config.yaml
activation: "squared_relu"
norm_eps: 1e-06
rope_base: 482000.0
rope_fraction: 1.0
init_std_o: 0.0
init_std_down: 0.0
beta1: 0.95
weight_decay: 0.11
warmup_steps: 346
final_lr_fraction: 0.0
batch_tokens: 32768
seq_len: 512
Each number is 500 + 40 x the weight over its row's rms, rounded and kept within 0 to 999. Layers, rows and columns count from 0. Numbers have three digits each. The size before them is the row's rms in percent of the matrix's.

# up: layer 2 MLP up, 768x192, rms 0.112, rows 588-656, columns 0-95
# down: layer 2 MLP down (transposed), 768x192, rms 0.106, rows 588-656, columns 0-95
up588 104:473447421509519473548529458499399543445504441452490509469519521469494474461542526484473493511539491488509528566542468533518462510527477501531476453592464481519496495478470518477505538485491515461539512464482544552440626441518459463492394541543461526484491508444448528422546534502598540553
down588 106:502483501518466481425486497509481454474507490520503453524518417480490544530548479532480492539476492518514500525449470528493546360459518461528541512541440541567529453462454507463455519423525444553467491563448542592524517554492496489497496526569550560448514552485483528504482496623509508538
up589 110:538548422520513539570473475543515431421533561440455386474530477577507471454498462502554482454521466497482511548450472469498531520443539459455527530515513465463566543506444491515479543454519562469504507492493518495508563527487439497545463562499528515525456516546478476471571591415523532534
down589 108:582454549559476480513448496511524454553522463474510505501486515599443508455511468503434483510511587501493480513443451420508451488467466491471488499518489491553535463456500471447512477512487508491483476515567461451487452447510462497388496450516404534553460540529504489564451437481465538522
up590 095:495466526533495562529499500465479481502444532504462459508495508489485489441582499549524406553523515481489503495598427435511476510469563485515528501555462528603512474470467493480577526484450524467555549552562433500440518493539558564528524504521605492528477540499512500478512560542510619534
down590 093:467478561526476480513562545499407540532486517496509549528485536512441505532531558436553547531566495531530476473461405491501489476500564544546520520451531545528515525396535492476506503556519565491478592534505480556396429515571527491539484511485491539448482550542460505491465509548532477472
up591 103:507589484488502479485508501491459463509488414449525517482479471424498443516567521485538463494540547458441486566515526465475394478523506451451486511510514469454460515512499485512474523449530463531548539470525444521404452486546497553477441519527537597603531437492514476521567509496517516535
down591 104:445450429553563490447543518554588530521509467516513500508482499503538535492467439452499525497478609500520476546506436509511483436479496439480492549527564511459496486485525452442551552459508451449505566446505467532509480503480584495506397447541486546558510552471546510484417492459404530516
up592 106:435522506440446522497414507467518568489461424499535480521510535476436459505504476533508408527525423514473448486456400513453502547536459453546511526463581518539484550584494541529503437525543504499592572465508497536517519491477480504555440519542478576472493499477502505568490533481505449543
down592 105:410533465483509488500488521443549542461535519445553558502464495462534461522474501603536515475527503533489472495512463469516483468474435544499522532450470554486551536499533490515488485513521459537483496460473508513502463505465468425463543518522483419373460422490508535467473494549471546511
up593 058:485540507494483523547488521478449513500459516528557475566464393505479517532528444444447473492541411445520473485421505534416495520505492480506450473511521507498480505552470483502472505518458451535531546476496483506532516530524536501496462473573483586570457453495466450440549535495493493495
down593 042:508464428555446522568454573498507476505500555482496497513464513571490482466503500496482478500466535585540503492561470455535518555426448543557484519477446486493475486438553501420479490503542517509455468507457537492493493470449550472425451509613447460516537499444523405532492519484569520536
up594 101:523469535557533508521510526493473464519507419510486439458492508550533451519482540463467509491591448538519517487490487472518475481507512429497494523616537502525539537555517475585547453502457450527516539496559523475519555505582494480540516473498547456485404473632471490535523581491596528488
down594 097:449442508498493505551497484590451542491526489432535517542496496457509500515460526611502449523503435486487474468504538494469558561582501467497468515446574493534469480518468519466529442458542524554488507450505518532391461534428537499508450508483563475531489503505531480516503584527544581506
up595 110:504441472447554526538514517464481570485483479514564409550514512522470501499586532466476389513535464490458500512453517532517435500517490422486519513578575444474520513514511480495449559515501500470519503457493525470465476464513480533524528490478496524570478453525537439508470502506516474415
down595 115:508502486444448495504459526507470542511480530445436484450486520463488576537475507554481483525433494550468460517541464526529485528520564444489538451564453501485546519453458502518478504461575499485503507482519526501546444488473386429432546496513530480492515411500543501507426463468498460534
up596 099:447456539468562472482447490518478522471524501499453478476508496478496413550477487487496413546462508508477549516498493508521489470425495512511495478482485521502503520482443485516549491521514500493487478473463488544476485514549556581467481484517582481591496454579470537442488516514552531535
down596 099:490551458506557474437554493511561507565525446473504526499459448488506480509501481568475496581511530485498482542508477556518438530501522558518516498570401472460481492542518553456526461520533541479462483533487564542520516452512548520475481520500533433527485525507420490512522540518568509530
up597 092:453477499526547495500495550419414484434503480522550499476502467461453523498531459488549448456445493564472428486522447514496567462427475460488488554459470460462426505556527513503483474568520516548450505562444553469383461531538578533488487546459483503517473466532515530473475511500485426469
down597 096:444521514502465466489445494429483526439503416476514483463567530503482573474480496481502471540481514505480539448513475517477503538527530457482523565501535512456563472519521563485418571514520464444486546506486532571449508511517492467514434478421539422524519490450517482548431487539490475563
up598 103:511506531494391521471444536435471472517424467413523504526489471394452541453554462548558373441474476459459414524491485465404492601484437412529498501496518515528509546477508519485488429506499536432562493487494415500493482499529463539533534519508530559508489464489476520526544500470559555499
down598 102:534497506494501493469522526524525494488526497447489523445461462478511439572461456502567534463470493486528472479460529534470443544520547474502459505516448500559513535443519595487513445481552537442418438545464526489481446499556433562445465483510493490533508462407438500503568473499544486503
up599 106:480541487457493505514553542487485486457478484519576490518502477486502545511526526433504501484581437468531474506450485529475532496505408491575472541567523493463533532515495509539475560447470580491509482467535528465485501497570544510447471450545537499568458464494593451448513626529531489452
down599 108:503484468470514511502517495479509420514460468520454469498502561501509504524504486434519522480448420484503591459471481556434492483545538454473506515592519514470474492539455509552471545505536507456501547454419550469506420402533498548470525515483471501583543447451532483535569509445514480522
up600 105:511459486526488583512476508427527502519488495573444452526574528490410476508503454491476458504578461422471477509543468497508489521429463453463507532461541486506543588496418533462541517454532555521502484464521543559466584524543530486537519482536432487540515495539489473536474543451518526521
down600 103:523546520525439489538502457419502498513544481565455465515525450527414453494508559558449502495515515585505494529480463511527522487551486509503426442643518535520524553546468490428499431582515535493426542504513499495476510491563481522513475460485513560500494534475535525583475455519472583512
up601 104:500581494519492573486464535492465510509498551536498545495515433509434402499527468547493451428437446490474472522452490498419442501501469540474434472563493509475497492542509442465567485460522507557631461503553437542511537505535569522441524479536485517528526437505478506476492488513611572510
down601 103:526569498522519518467473456534515497454445554559515523513449488556470487439543492452457523492478510541473488506584503540481435466497575511504525457501528553564558487535541422471452529524571609487496523496500484555454542540478509494545506538546487535447576520553534467503485509586518550437
up602 112:471354522523535516522468542435459468480477503540511461542505455493493431494472521456502515500548450510468506584509478490536491486464487485497415509435514550500520525484521482575498511480515500517498526528498495410540584506510481519523468469481489454539523459505464512560533488509515547582
down602 109:493562510494435544504518532518560489474514477434512556442509462533460473487505548494626445473489494456511534462496549459513519543488501470448508481499535509474589462508499348426486512446519508465472466491531472502464469474433503479481555466390542498442467489522474442498506452552549512475
up603 101:414538447444570519510513439453455483462517406489558513548498425425463488487504475501444506526502421480505445515484462526475415584517459527476468495491523422509465464501468455467542577521445511571513537558531494516564507502485473541584493553499569523503449498452490522504501544479500469486
down603 100:478548472497420560532462517523436545553561473518494537504463487517456441482509470504538524452478514543521496537575491457499476532503440494507571536511458490492484483436480435516452571521519470528441453424492572499470443539454432522494490513524472547527569508514465490511475532530455517528
up604 094:509462526476471513536510519477441503435529486473570529513463527481454475442477521493452455477451377482475456558410485463484498498481460511494451518524523437510525521547538578563446506497541553510553473523543460469515509527499602527491453564519516547526487500487498471523500460483529471471
down604 097:461568532506453478582508525498459470534515508517459488474509544489528560472530490512455476521417453452508528522550557487519549499435467489489517499511474499522529483521524517535419442467514548551502560449550543476507473465423483557458521481481473513495467448460514516383468456562482558445
up605 108:505520510536494544542539615490494568509453571546531518524462429495499482482516530419494513501523434467548441492507451435493521501492505506474484472492488490517461460526470555513532504482548498446510483462529429506492524534564475557467497569552502482523504416512563468512563509480500550501
down605 107:510528478585545550474470496518448463459403448526493532508529528520560468486550551491512483450590528509533487514526474474506566484511543466520512570534516526583542509554563474508494440482535577441476442558496509471463417529503546541360402483548543502455489450532552497544516475497490437534
up606 089:498435530521439495533524494444488452518504495532538506484521479529557461513505534538508497530578467505548465476528518512495423533470517438480493477455443518593506449502448506424474494474570535550430537561471400514551561480602510511498481565558485488495428503467488443553558521479491487474
down606 087:484473586510519503439542475569529511545550478535487508512462491490524505542516495520501530461521506542500570420493576485417503433550507456515509514527482536512540416514430577491488460431468444505430550491463505520456585563501544560467464523447498546445522471420505442510571395462528559539
up607 108:470475501486550516533485524477463509466466477506489553510490546473544443453459534461474535479526481467501498510533506453510445528460470573508418489536580488513433476593472587466508464488515512435554477481514508453497545508493476482516435537515556500518483529501510499467570515531564602565
down607 104:405496439478538478495481434517465466501516487502480576443471480488560431525553470494447510549495432551491485517518489542496482537514481523458504472439495495506475548452534511496507483402508423498444472512498515487472565522506495521485553500481472500479496525396478524541389466495473490510
up608 099:452475514469473496510522500492450508477490458501542456502476462484398520460533467549513504517571430582461542566559475541543487599547493456498493561439471367533483520494479510535554486534413481572487474464520482532476508504547518518520517532486478506490502507503448519531481530463520464534
down608 104:499533466547493455544512512561478474478464556433538537462498486502526463462481505609500522553388467557436527526511512492524477501491466480421561490489419460478498476487495516476526455509582430535475464528494496519428522457516566453520462559463553412509498454491477467485435539548504483443
up609 088:464519486479426469450523468477463561534457482524498555615482502533447507509535545484446478487520538513488439474435499482496533542486506469491452477513524481479518565493523475514524572521568529403596623439534507493440510522461530510495400560476441587537528513506494513517536510424471500457
down609 091:472522468449488463525495507491565528463550546482469512503558459548482539497500465537461490454433539486554519537484521513493489588487477485570517474563523495450531522541498516438519525507511520503469510500500555518489463556440427472469530510454470531492573489456509534517495479531485476462
up610 095:491520520473519515495520517492484452439489510467526500537471508510479504532523434505473433495528502511422497517485441490511531540443524419521505617557495591453441468530517502511510429478464520475499523484493495565450583485540587501481560436498479459478508454467518547458484568500532520507
down610 093:490529526506494429494580502548553526472499551542473457515479506491508540522419475547437459510470485523536573470572509424548522456526481523576502484430462471549554490380491469460487505473498471471446496444568509512480554549454492542485495544493516506455533524553495540453450471561509483555
up611 101:520470473420467576529512512479476532442475490478513503424490504519469461521526500438515445538440518391486480448494426544518525469484465516503510477444457522502522532574475490504506439543444508509414512513540447513497526513509483460529478511582447498521534462538484470526467505491485509478
down611 103:547420441467530544548546481574503498490524567477499475506509542534431455494501489487482478511384488509580512610476459493527457499553504568438532440524477475509513432522581509456480456543474565469480509497504505565447505546467528455571508524569502553573519507440543537540469516506502475497
up612 108:433523492458457562587512537506472435459536539496491441478555527449478504522500527475448410525511512529517492545551542442487495440479515467521464503480569457494520532587503515528507546528410437554512472528487490432489523532493489509482521519498514551524449517513509478558530518521525501555
down612 107:468460497537489546533643467544499447530486524502451507627556505487532490511508552521498539483494436431533478556458455517493414457529549564525522476545572550502488462454514450538537496466466483448472540502494557468559517451519530453534514521460540529522541533458544546513535486471539541418
up613 098:467506507444542497541500508455433520465526513534510438469541507431462424524549533470492436477490530481481508478468499436530526545389524474458440488473523475496506526509481453477536522476515458481508472497504443516528504522537530512420513601533547496519480431450480421615573472481484556440
down613 097:424489466510559477494525453466503438511548477482491524463479516473479446561576522460496495519527524462523482520573487564471510477528427508443436535460500495473526481508537463517514542496540504493512493546476407541545517480525478507563447476545492428481488460460536453449462470436438567473
up614 098:486532498539568502480459501433476578515501457484522521476503486542422456546504496466512515460455438468528513539529489457522454491547466500472539512543488519574492496529458492549521521461570514537573554463579517541479458512536582564501437454570451546522465493447550505515527501535478516513
down614 104:496495399506509486524515505532484494499520531407489478497538502554473488513487552565540507504462513487522436460535545483461469480450510524518560584463496500503558459491551513470503545502508511460510480496558468555506524525475494551511434555547452545422478513522467478440511478564525501553
up615 100:421517403560436565480479507477525520482441525533473433477478433497540527554520499508522506487523475479463540441522474495472524523521550471484516564486477498637489556574511551475469548476474522505475536470578506432496443516575519508438451533556510498510417468519518492490446558563494559519
down615 099:465578484478472483415519509479501520534461509515483517445521515531573557544569465431607501477484483522561530513482577499546547467576500484530509460414458541554505505533484485467499509578579498533540535553486492508606511525443480475528571439469507489503520511496555537490532495463536508537
up616 111:462513398503491513581477463492505543507412513457466447520521477543555497442520439476443464560490433478472506505454464532528473565533500495537507514490464475511515583499473441453487524474506574467470524581547437506435466469581538525552454549514490509515455538539488461533529495450517479483
down616 108:565499436500509550521510523481528513463469400559509439479496413533466432481529539502553540492484506543512507555542537535476491498498479483528537535499495520536492479438535460573506472518476499533497570510438459482528530510488511534490464481506433578467471530426490554517536499577514490452
up617 088:420505475465512530487430496500507506438467423550519472496496508449452479406486509453512503532462516475442390481507547455427547536504514503499532489486514504523444503528495531585527534573444533503536478553497501494485561533542518518466488493551510555536525454501497525530439574480440476571
down617 093:475549532455502474507519514524465449486489509581473560436470493486531535466479541433501542592480535498467521478493551593514396563563537507514563535534412542453500409502461529500524466516513497536483527557453491582528477485505482486480510534536554480572524467477436510448506531521398582492
up618 103:499543403485510565497529492525510526489526464522487442498525508523433532496449503526451508543501481467504456465462530600477532518499484434442455428586553520463490529510493517582521481614508524479501574532497466498412466522540505502518494537509447510488466460561566529526541493459532512563
down618 102:480472476576497517480551387460560521569541539459521530459477466436495450452511516515409523560498562520525415605536564482509451450499527511502472444523514484453506477473510467544512488515506580523523569433461473589521450497480423495486470480454484484447570473512474496498487440453530425524
up619 094:527529547511545456528505489479478559523527415460480512508488528496402436489563490462444482449485516494462453532492440494448418462508583516453519498546470421461511474503445536518521554469431476472472553476497521509483498439482511534537556523509432534546494558507477469544474483506499494508
down619 097:448502530504550510477497445579531449520523514474489550504606496517541509519494490481429511488449547471492495462559424507537535519509499493514562497530471425513526511495596569550522484481463428557492488496552488521423574500485465469490457459486466505494547474443545485541459464488528430496
up620 101:517507494460566582502510561526481498399476485493472542557547443503468500420514464531509428526574519451460441574513416479479430555532550470473532499601510446553429536491454480559455580489488476500544532579490420477498538504520504497565487548479482480596443479511508487542533475439546511524
down620 103:523502505519442465464557431537452519502491542475481462515431496482471536560456480473538529478570457525447541511485528466542430519524538490501402463506593511564459443439515527580497401465560389491557484519467488477464516572485498477497501522531519488496513490452481494548454508476495521518
up621 114:505514461468546496506492593536519563516530505523531452562463421419489481493516539457500450539509474500535541570530479509402481462490456504490545459426491404490445474540454473492487491560408537434453534504500486490500480497528575489477479521507550486528524430547515419504471501495473448529
down621 109:440528522504523422518555488511477487518478540508514454512503466494432537465502557483454538520488500566441466501436487544512435431519550469548466518521472577574460500463482397512468494492539510485457466562430483501435476484472481464492517462523457520470526564481490490580472493489499434473
up622 110:508475484532499500607521523509438490430485539508518524479529527487539470463471548453438520413479443530506488481493540494513461464435479496482450501537584465484408547601499467534512446580521551526480482553487545443432456518538499524527573502591500484482455439551555464529508506515472511469
down622 106:474504502513479486541503525506497409514495482495483531553443581521440537472562527513426470459505434472526568488373481494584521516482511483446496454470509563521483528429500538569505451512535468508487463491497473518549483527559470466470509475514537507535528557485483522531458506514449572574
up623 092:464475466549524540576456495439547535460541505597529545542494459493443456512573473550463522510464453447549462481527491486474477499480543559465448475494470525514452478489542473430486493560508550520543540561546509429524532449446501499492479498500429577531499485526464466499465539487573501540
down623 094:511530480505479582529563494535564483443534459474534518447421453538619520508506505463557496471549444476487566512536495475512510486504464435540482543487451533564462493485491395542459539449479527504508477495431495479548478538492439493537517436462497521504516468567521498551458439529504467498
up624 106:463515449526496502527486516482485521475502488541488508549515493475513497522562527489499548472461510515406509496471422502507414463526406439417439446531503545486380479582474547518532521464424516460553528519518507439539506544455536593496526510418396515546457505506497480523528511526494503510
down624 104:473486531451558463489440476581525588550482492510503501446529440486542530454490551485482570511435504453516523512495513548581470494532454466526539487507485511487525412479472522444542480470476542446482519557471460496514513410503458486508485400428537596521549477494527514494469568449483578513
up625 096:515434414421543544512499509421474508440482440615513445555457517489440509481587507544451498483574538531451416505526500518441462503526420491505492477493533449500517479494493467495486540535561475566446509493491523490479522512612512454545446544573475544459473458453501480503471539470497514459
down625 097:505590473405476513490485455510490500502449512519530491540530362464436481563535520488495539462463510518505508522480478449475542508476496494515531444520548447474510444621516473437459526566528481514500430487484440497537536504508495542454544448422552461453471478455521558474423456529445536546
up626 111:474504449465530502542494503436468552497515474529416510620460449505509527509477526432436466553523498494470497510488369532530425494545491519469507462465503505492529560491378504501447470502442488527525482452574449502468485475538523549543495551551473516488483494537477482459475496493475531490
down626 112:414500437480565477514533483490410482411569478475439526576556434464536542518493493471528511502481519489528509514518474528432446508581499502502522498438428511495456430552555494506511497493514444501476476463482460433491510503591540492498503626533481486457511509499493490520474568477485501503
up627 095:546511431362547531511502514514472474533500462455534506475562524460485516485469545528475453456451463463483381516475469461475500514560428477491508462478548463500435464531531482528500521486548540512476488500552500577500485475479527592574501516552499565527451437486586473545572564501468552440
down627 098:529516519423559475508535477519515514430558528484434493503557428477456493518487504555486483429459484471524454438482507447527520465451400486533504487452482546502517441539493477517543465486516491446502487470440513498498552467521603502499482520468565557540491501468513528553506512491416568487
up628 098:454553433504581555562470481517455494499495474490516427479530536436448477543493445520517443499517523442431570555527539554517483545436514434473465473552479552446481467505391505505485459581511483530477552542534512479465520470472551535457538500560540508485488444505466471492549517464495465547
down628 096:482496461506489496485559446501540498503548560467443466507453460520507495517531410520538502529529556493545460553509542495502433442503510517519559476576510485417516507449544454483502438525490518468549510527568501507527475355464473512495556512478475502554467478500428543533457499536492510518
up629 106:421530520416517522505509511485486513481456438451506362500577484459530513500507492478506398506516545445467515552490525536445471583392461576551463536570511553495497538452554514480474541504444506455496502408490509542488516502490475545467514523557552513486497522492515453514556555527472497460
down629 104:531489551541541539455546514499532459558498473510517538522477440553464432458485484383508515470480509482532571504511479513551471501560564547519489523600511519505531428468546522508540487566488455432475584476489420562502537480513516563479435444477506438451477487428530477510493537523490528564
up630 085:456485468539537438539419460488479553505501422482489462525477550476474440490563475465544498465445489488560554554526483459495507546470485517526495558492471585550480484510505467484552521507547527419483532481521505533518551487506509551571495457495525494535410516500512454482502614470478480491
down630 087:439538536520507492487524474471533550513555405494496508496434502568536453527477515512491549483497481450533494521516492551526498549477488512494539511480486521486499491507515456471482545405540527510436535453566505458477535504477452533515486485463550451443513567483518453499551412480463517500
up631 102:477440514509430522534497531500441501407504462504498427455491460453512504478593478475452461446524468458536521496502540528488554467540534538515567556553468529503476510476471543546575542508429550429460479466515464530519544533492524509487561573568468559519496409481495454567443549495495480508
down631 101:483490582582526522475531536491454542518502482461509443552513520505503492525497431470515572540476573575470575511440488484466505500423480500462549503485452468473543444426496497500513458536419478508484531512543496565585526545437537480506491459520549505458550456435432464535497454519430486542
up632 106:482401406406498469571534503403450513476516402484537489484490491456403491538555509495534493476544546522458498572535508475513465449512450529515462524498509535621503504442444471521499487509560499458498464534524472446503549465578479449544476498580537550481491525491457506511495522530525522521
down632 105:530497464459507488473535505541455524538560510519481467466508504490458524497489507458483526562514509496525506500627541484545437549531483522476509502436424496539532476476499496481490481484502502540477487508505515488477496555497444445481517594511477542479461508482447489453570509541596443417
up633 095:508466507447587482525414519486542507458528478489519516488473496494521399557491524521535507545542509488514488504561520532419422533467425455528468487478496487462451565566416518449466522508452461506447499461525523444510567561557501511484531520507509481486496530515597471485529446549476496466
down633 089:509458428511516477508594452592480535470450478576522509511379522622601540489549546488542533518518474510503516511499496462472467499500479483485520465468482540506547504558476485572463519436523529483505483525489529496509526492551477491525519452442505507425566527404491439465585458601448513516
up634 091:434497500513486500515508523470473531463447506506570542551501458443459532447579502439489439515564562512446445464449514424425479496430462484455508600536490491427456520541534484499517514552526521439509554547517563513525540497534573489485464470576462485500538512533570542502464532453494451471
down634 094:489520498468452500586457514528496466528450525487473514527480408465481636455453492477466478444471480489472531467496550543559490518547529472494543484562452507481520469530536569508536515537562482516463509498457503489460532486480552508477541480406516438480543507459519549481515466498518469468
up635 097:499452515505545595538502499460549451477499523557526465481537517481456496451581445530525526503533417445499457500565503491467501472475530514539474497519530493575466452557469475485579551503483528518507473513468452469448510570485574495488521499573474546485493484563491477458582552477500492582
down635 090:520478493545553554529530573509506471481510536499457485564526478478518536502532478515511529435522441527493461516549569531495513493529531466496581476508500513541487347571461522489502511437526538492567475529527467460495462505450523543559485375469519503450513480503558544521562481500447545562
up636 104:527526486541467588504548492504544524521462529491571487532543530551508495539581506488566472536521463498493467448487470496517538550532452449526485561480595390501497591499529480502441457572516508481533494558512532547490545472524498526510513562523443549514515528523530520477470553446478458524
down636 104:513473569483453471542467484581542512538489578435511491531492432537482631505505540513578488531446494543563545531554479534502499445451436486529518475475484469493481511461534530580476491520541464481473499498519443514459642502475512508504505487541527537502450515462486452557509490557514512500
up637 099:522587396459462469522481485488414516536475570525478525447516496557422490530507519449476489450480432509535484493524486468528554535469508535477461438552544465511508492507546477478498528513493430485522518434564525484410506426479512492483514538565478478511439474463471499499569468479533577583
down637 103:494540469488475366437510554513545522521573507527418489500513486528515488544522507454512515573530448563511538526509518517420441546526475531489472520491497563477477562455476508419453541428509528509472511486412459487512512503452437556515537566499515445353494468476380487541538430468506470495
up638 120:407489534430546573515477553469484469398504535502483477531516483543507535458485448457440522491486500487486557499446456508499434534528516582527506505572521463511524552480446581438507502475439541460512506541504460516537513510504596503539525548461467477540513524581506450502525586532519518577
down638 107:508498458521539532518491556496519475435508438550527495528516498505478474496540487548510550519447490554597488463460491511466452574477539447532512511500507491501493517549513514449533430542514497481533443615380490541515484525513602452487573520514518466478441490403539567532497546510415534484
up639 109:517493513465497467500511526537414489469544515454510479502545540491484468468468474443514443521502504529460514552508424518470467495506536492521425475524504570488422494493507542497487539486467520481487497520478455438433488479503486560529481550528537543602459532478493454448552542517507479614
down639 107:478490587456552522507512558514542572509482509524509530530481558517543456512547498481512407526480404504476489490453576477544516574478510457460557536534496504484478543459517506440537477477572492511529533481520532465525528454478452553555497492470537505467506523567511608465517497554511552501
up640 094:452558441456451506475508586478530544483474421483558510485558467482467468517491521489453454450531519513542480572418493489381487540493442541526484517480472502531539591578409541489444511488488465507504519500547433570504504502475440472451479531555553555542542511490461542493477511520529526518
down640 099:541510581459452490468478583426489513444536472474455436495567480518496468463539435478586502435581442506541507360509463536539499444522555486550516492548509492479497463497508574567557490430506458480486502448490510537492583472526526551532500451489477530500519558531507466522539534441451551488
up641 095:460512513492535512486541478480543575513492411507561436550492534461508536500547526478511515455524458446556487498515474508450517571519435496513435606490517492500439428531490454454510454534493426473508484505588493482462506521525537514527559455501442495581487416598485540548505447507485498492
down641 098:534507483507547421497495453461589481566499543430509515518448513464500568502468485499467564522507503521487611539466464492467517459541567537517469423508480555502480466468480548533491474472489494514435538547601489510432514463494503526499492451454533383459480515434495448507482588537484498462
up642 101:495533460508493485540459482429443556466502493489497517479541527531454523481595556491470450425516408494483454485505489501542509568495462479531477540512453526616523552544491518468523490627504480472489523453521545507512525475556568485474474512467467478488459584516500473495441534561536503534
down642 106:483550512540593502539530523531528490490467499457543525434557462496526565425433511518447521509530480585498450477487489415526567535553510456482559501451438496411511478512584454549559466511512541507440453486391525507527445466499452513545512452510489500476471530521506513480443491484438532509
up643 099:529482482460464496536506514456504479500504472511482481463557436516514496464434543565389480475614495506444473436514460463450438546496467467488458499481505433506369563553463539495506490514497514477444490546472451426467514431467505498576535569483533478539447521521444563463608503549499512505
down643 097:533516436508436450516471463461469518470515471474474531481460465514529476487450506484508445486490542525523550461544545517548439521557525576425503601510457460571518521461598467455515445489480465409473496505487468541456540558570549484455456513512472512470502532478529470501424467557501453515
up644 098:472536458505526517453453593474375522543518485561559510461500449469459473460592460521426507430473506381469511429514512481467486514442484506483513506437457500484465483521448552440480573506396581568496452490537464525466519535496451523487538503539457477529505515437484489524474542483535511594
down644 097:429484511392566478510580463504517532472508488474470485548548533528504489548531510547529556538536568483573511512506535515524479484481468547447483426495488526491471567453494450465538510545431481504474496480534515536480463457502558501477609482450479545575469449419459472449493505504484554535
up645 096:522512509471485558502519517493512509487456479476592484573487529541477499544566433478523566526506430585530465568443494514541466466539490463497423543572610421463464501489521459573474549548489462532505530553481502442531588533458496557524590506485458532510478524528524467562557492401494490492
down645 100:585527467549463481498510408494424511506470478496553498505457540423517507519473512504464541488515447516509487470506498499491465477542472553510501498500562523473502486496495475590464448464507471525510396428437553483498560538464542453474470509470548496523626587486539525466452526513454535559
up646 121:491489448446447468486550524523449536481507525500464510522507513542386494510448515508538446492527496555497430502467433489497533530509485459472386445597507476610507519521479524518513556529549481455566519556543459532463516518485530529499499552547470561503447539504484481502644491508521482519
down646 113:517570450525461464492505515522546547551507453497491474448497461543486504418512515542540384509487533531534556513529450431482512568525490567531500470493497511447515483468509488523463497466545521380579513481441511441486503535430504514455451559456534500431446451451488515436567451505484466525
up647 106:413503501494480565490511496516403411548482424549529449537485529567463451448469494518408510535565496502506507525553517457464541502502513460507496464510598478479511589519504499484479517487562509564556558473526566460515542502549524490560468542608538480463465457494432478545481503486549439494
down647 105:518492459542533458475493581515457516508504495461542498450525535543474489484503441511457452497557502475497468462476501434499548540508508453522514476533544450508449498459482455430536467563568552554438494572434538422558478468497492521498469508472479540437506593526518503494429496514517500494
up648 104:535485517449472468537435533395501536492508529512478427498495474472464430547542517468469488473589484430498559509428399476537514485449524468482482515451496531498503487464450519496495528528497507440573436467518479565532534531533551480461444541536526467518403488460489487517510506491532525495
down648 102:553494512406527593545524450402466444463462579499546498492578486532525509523500537538504533476509506511470538462469476495464535545493539517529458500508526439447526498488519457488633527500540481479561496479484497539474470580534515469421536470536485526465464500530573527465507519474471497598
up649 089:516430453503450490568470528486440535496487510459463413436567450486462535522577434448423510545517470524531499464486464498527469449522553480565448551526481476518475502494504491481464559524439455451466553530526500488478559494488566473502472473475479480597450510463490511483527458493579480522
down649 090:499526529475450473444568486499445511549481543459504569510425508461438502479531456471519459534474522518522497463534528491526531505486449579479474610545526501423467444493497389525488499481454452451509561416551498525478457558494580463464521507484479479412474519446447485396580455476488526489
up650 102:527485484515438446545527486441528471501502389528493498561500497429509489513609426473442543539527487476503458511611513487451529490570451462520445511450538469543518526468536489446519456566516479476498495517554559479426511517510558490479463493442486565495462524500519522522554494453593528472
down650 101:486473529473498537581577522493609522471543395446517524480484534513585535474537483507493544526542476507442562486517520451517503447501497493498482455453480507490475464491506550488440475455556526405487497560550517522436439447440474514538539555479516497533531577473491503468473474543496521495
up651 094:511523472471504527536430472394502524509525514502492427595516541467428547478501413505464541449445467505567521492449476514486460551460456479503522515524631470538508504442451425447466588508568480483454496522449480509457538514533542474567524525494510553511481507502458451508532513535550563484
down651 095:571531501462535558537469446518524472516535526372501521494538555517465521517493488470455505461488489534589465485424527538464437520471457511563502471530459512512614475422539467442510449483497462435504511568485544495527439459494486511514506495404544469505523465493476510493490498444501542510
up652 100:530466476520516454487463469438480469548513481474487456461520490520534561531523516457405446499516508458481542437514449510447476507537476545468549554472519525497510574553479565470505511482474518420454452448512539513455438502513607539485487524600467494567478439480486484589509519468503532506
down652 098:482518515512540536507486486486538422503520484536482503484518540580535508487483503594521491512477425482455516419525575502547556490566462528507602586469481497492548512470512490540456548466482517520520562555517482600492436419497508532545433445564523504473554518481497475481539472430400558459
up653 104:446576436436522511517475517511518451445500504529499505466530494498494463480579502475551512448493490474524572529464504546497433502470506551490471480600483454489414446531519505495464565469474545567503475469501488428509534511488504563525491418442449530551449613478553494455465450454556444500
down653 105:578486538470439531508488523457498506502410485485547503427561486486516476480554498493514569437515459496517572472451444395554538514547473508453491463572486506529495586416515516543500478486508472495453481453469512555558503502500433491544491537504520476510492512524497494613477480473533475533
up654 093:469525475474478538545487479524453445500437508515546536451559541466400524523522431554532485451416525405445487487458436490451497533494448484474493465525504528562502560521513494542501525484486526480477535485550478608503534544525537485419464523507492566516490469462491478544522500488447536538
down654 102:478534564531497535426484517603510469525467501514525502540475478498526582476501490559529566457539531481489455470415489498456483560480423494524474506455521461476474481503508509508508537479436501525511537475553533503435508508470515495482547558457558488521583426499435484509586522532518521476
up655 104:406516502499492453514533513445490531460481489538504582495475467516487532502487538448504428451555516494400488515483425549463463517557531485563490497508481516499507426492501552484507514538460537476571498496540472508571548510514538458457489482555472514547407492473458454488521491515569406588
down655 104:475490490591520477513530526466461462447437552429451491506422417484472429487472548509464437532551548464453532442551480526563466429485531457516461512509494458456490458491522462492531473473465479500520428522509487482506527534435480582490547530473512481576446494497437480509530504555515529491
up656 112:379452445389463488567373528464456517467491517513469462569476500508492454521563545487441452515451461480519496508477507498496496557455507526596504492554578459475500531524514542497490539554413498485463514483507470498530513498533489472471462450541532548470497544564497429605531601464523500478
down656 119:534489494503570506542487560568498513558445448486438563565517547494493514510531507497467479515525399464459569495472556427528529548582509507499567547456496516418567531557463535544503531499466470567512494521506485491477517454506570506491518563553471534577506533517531435521487513519532492499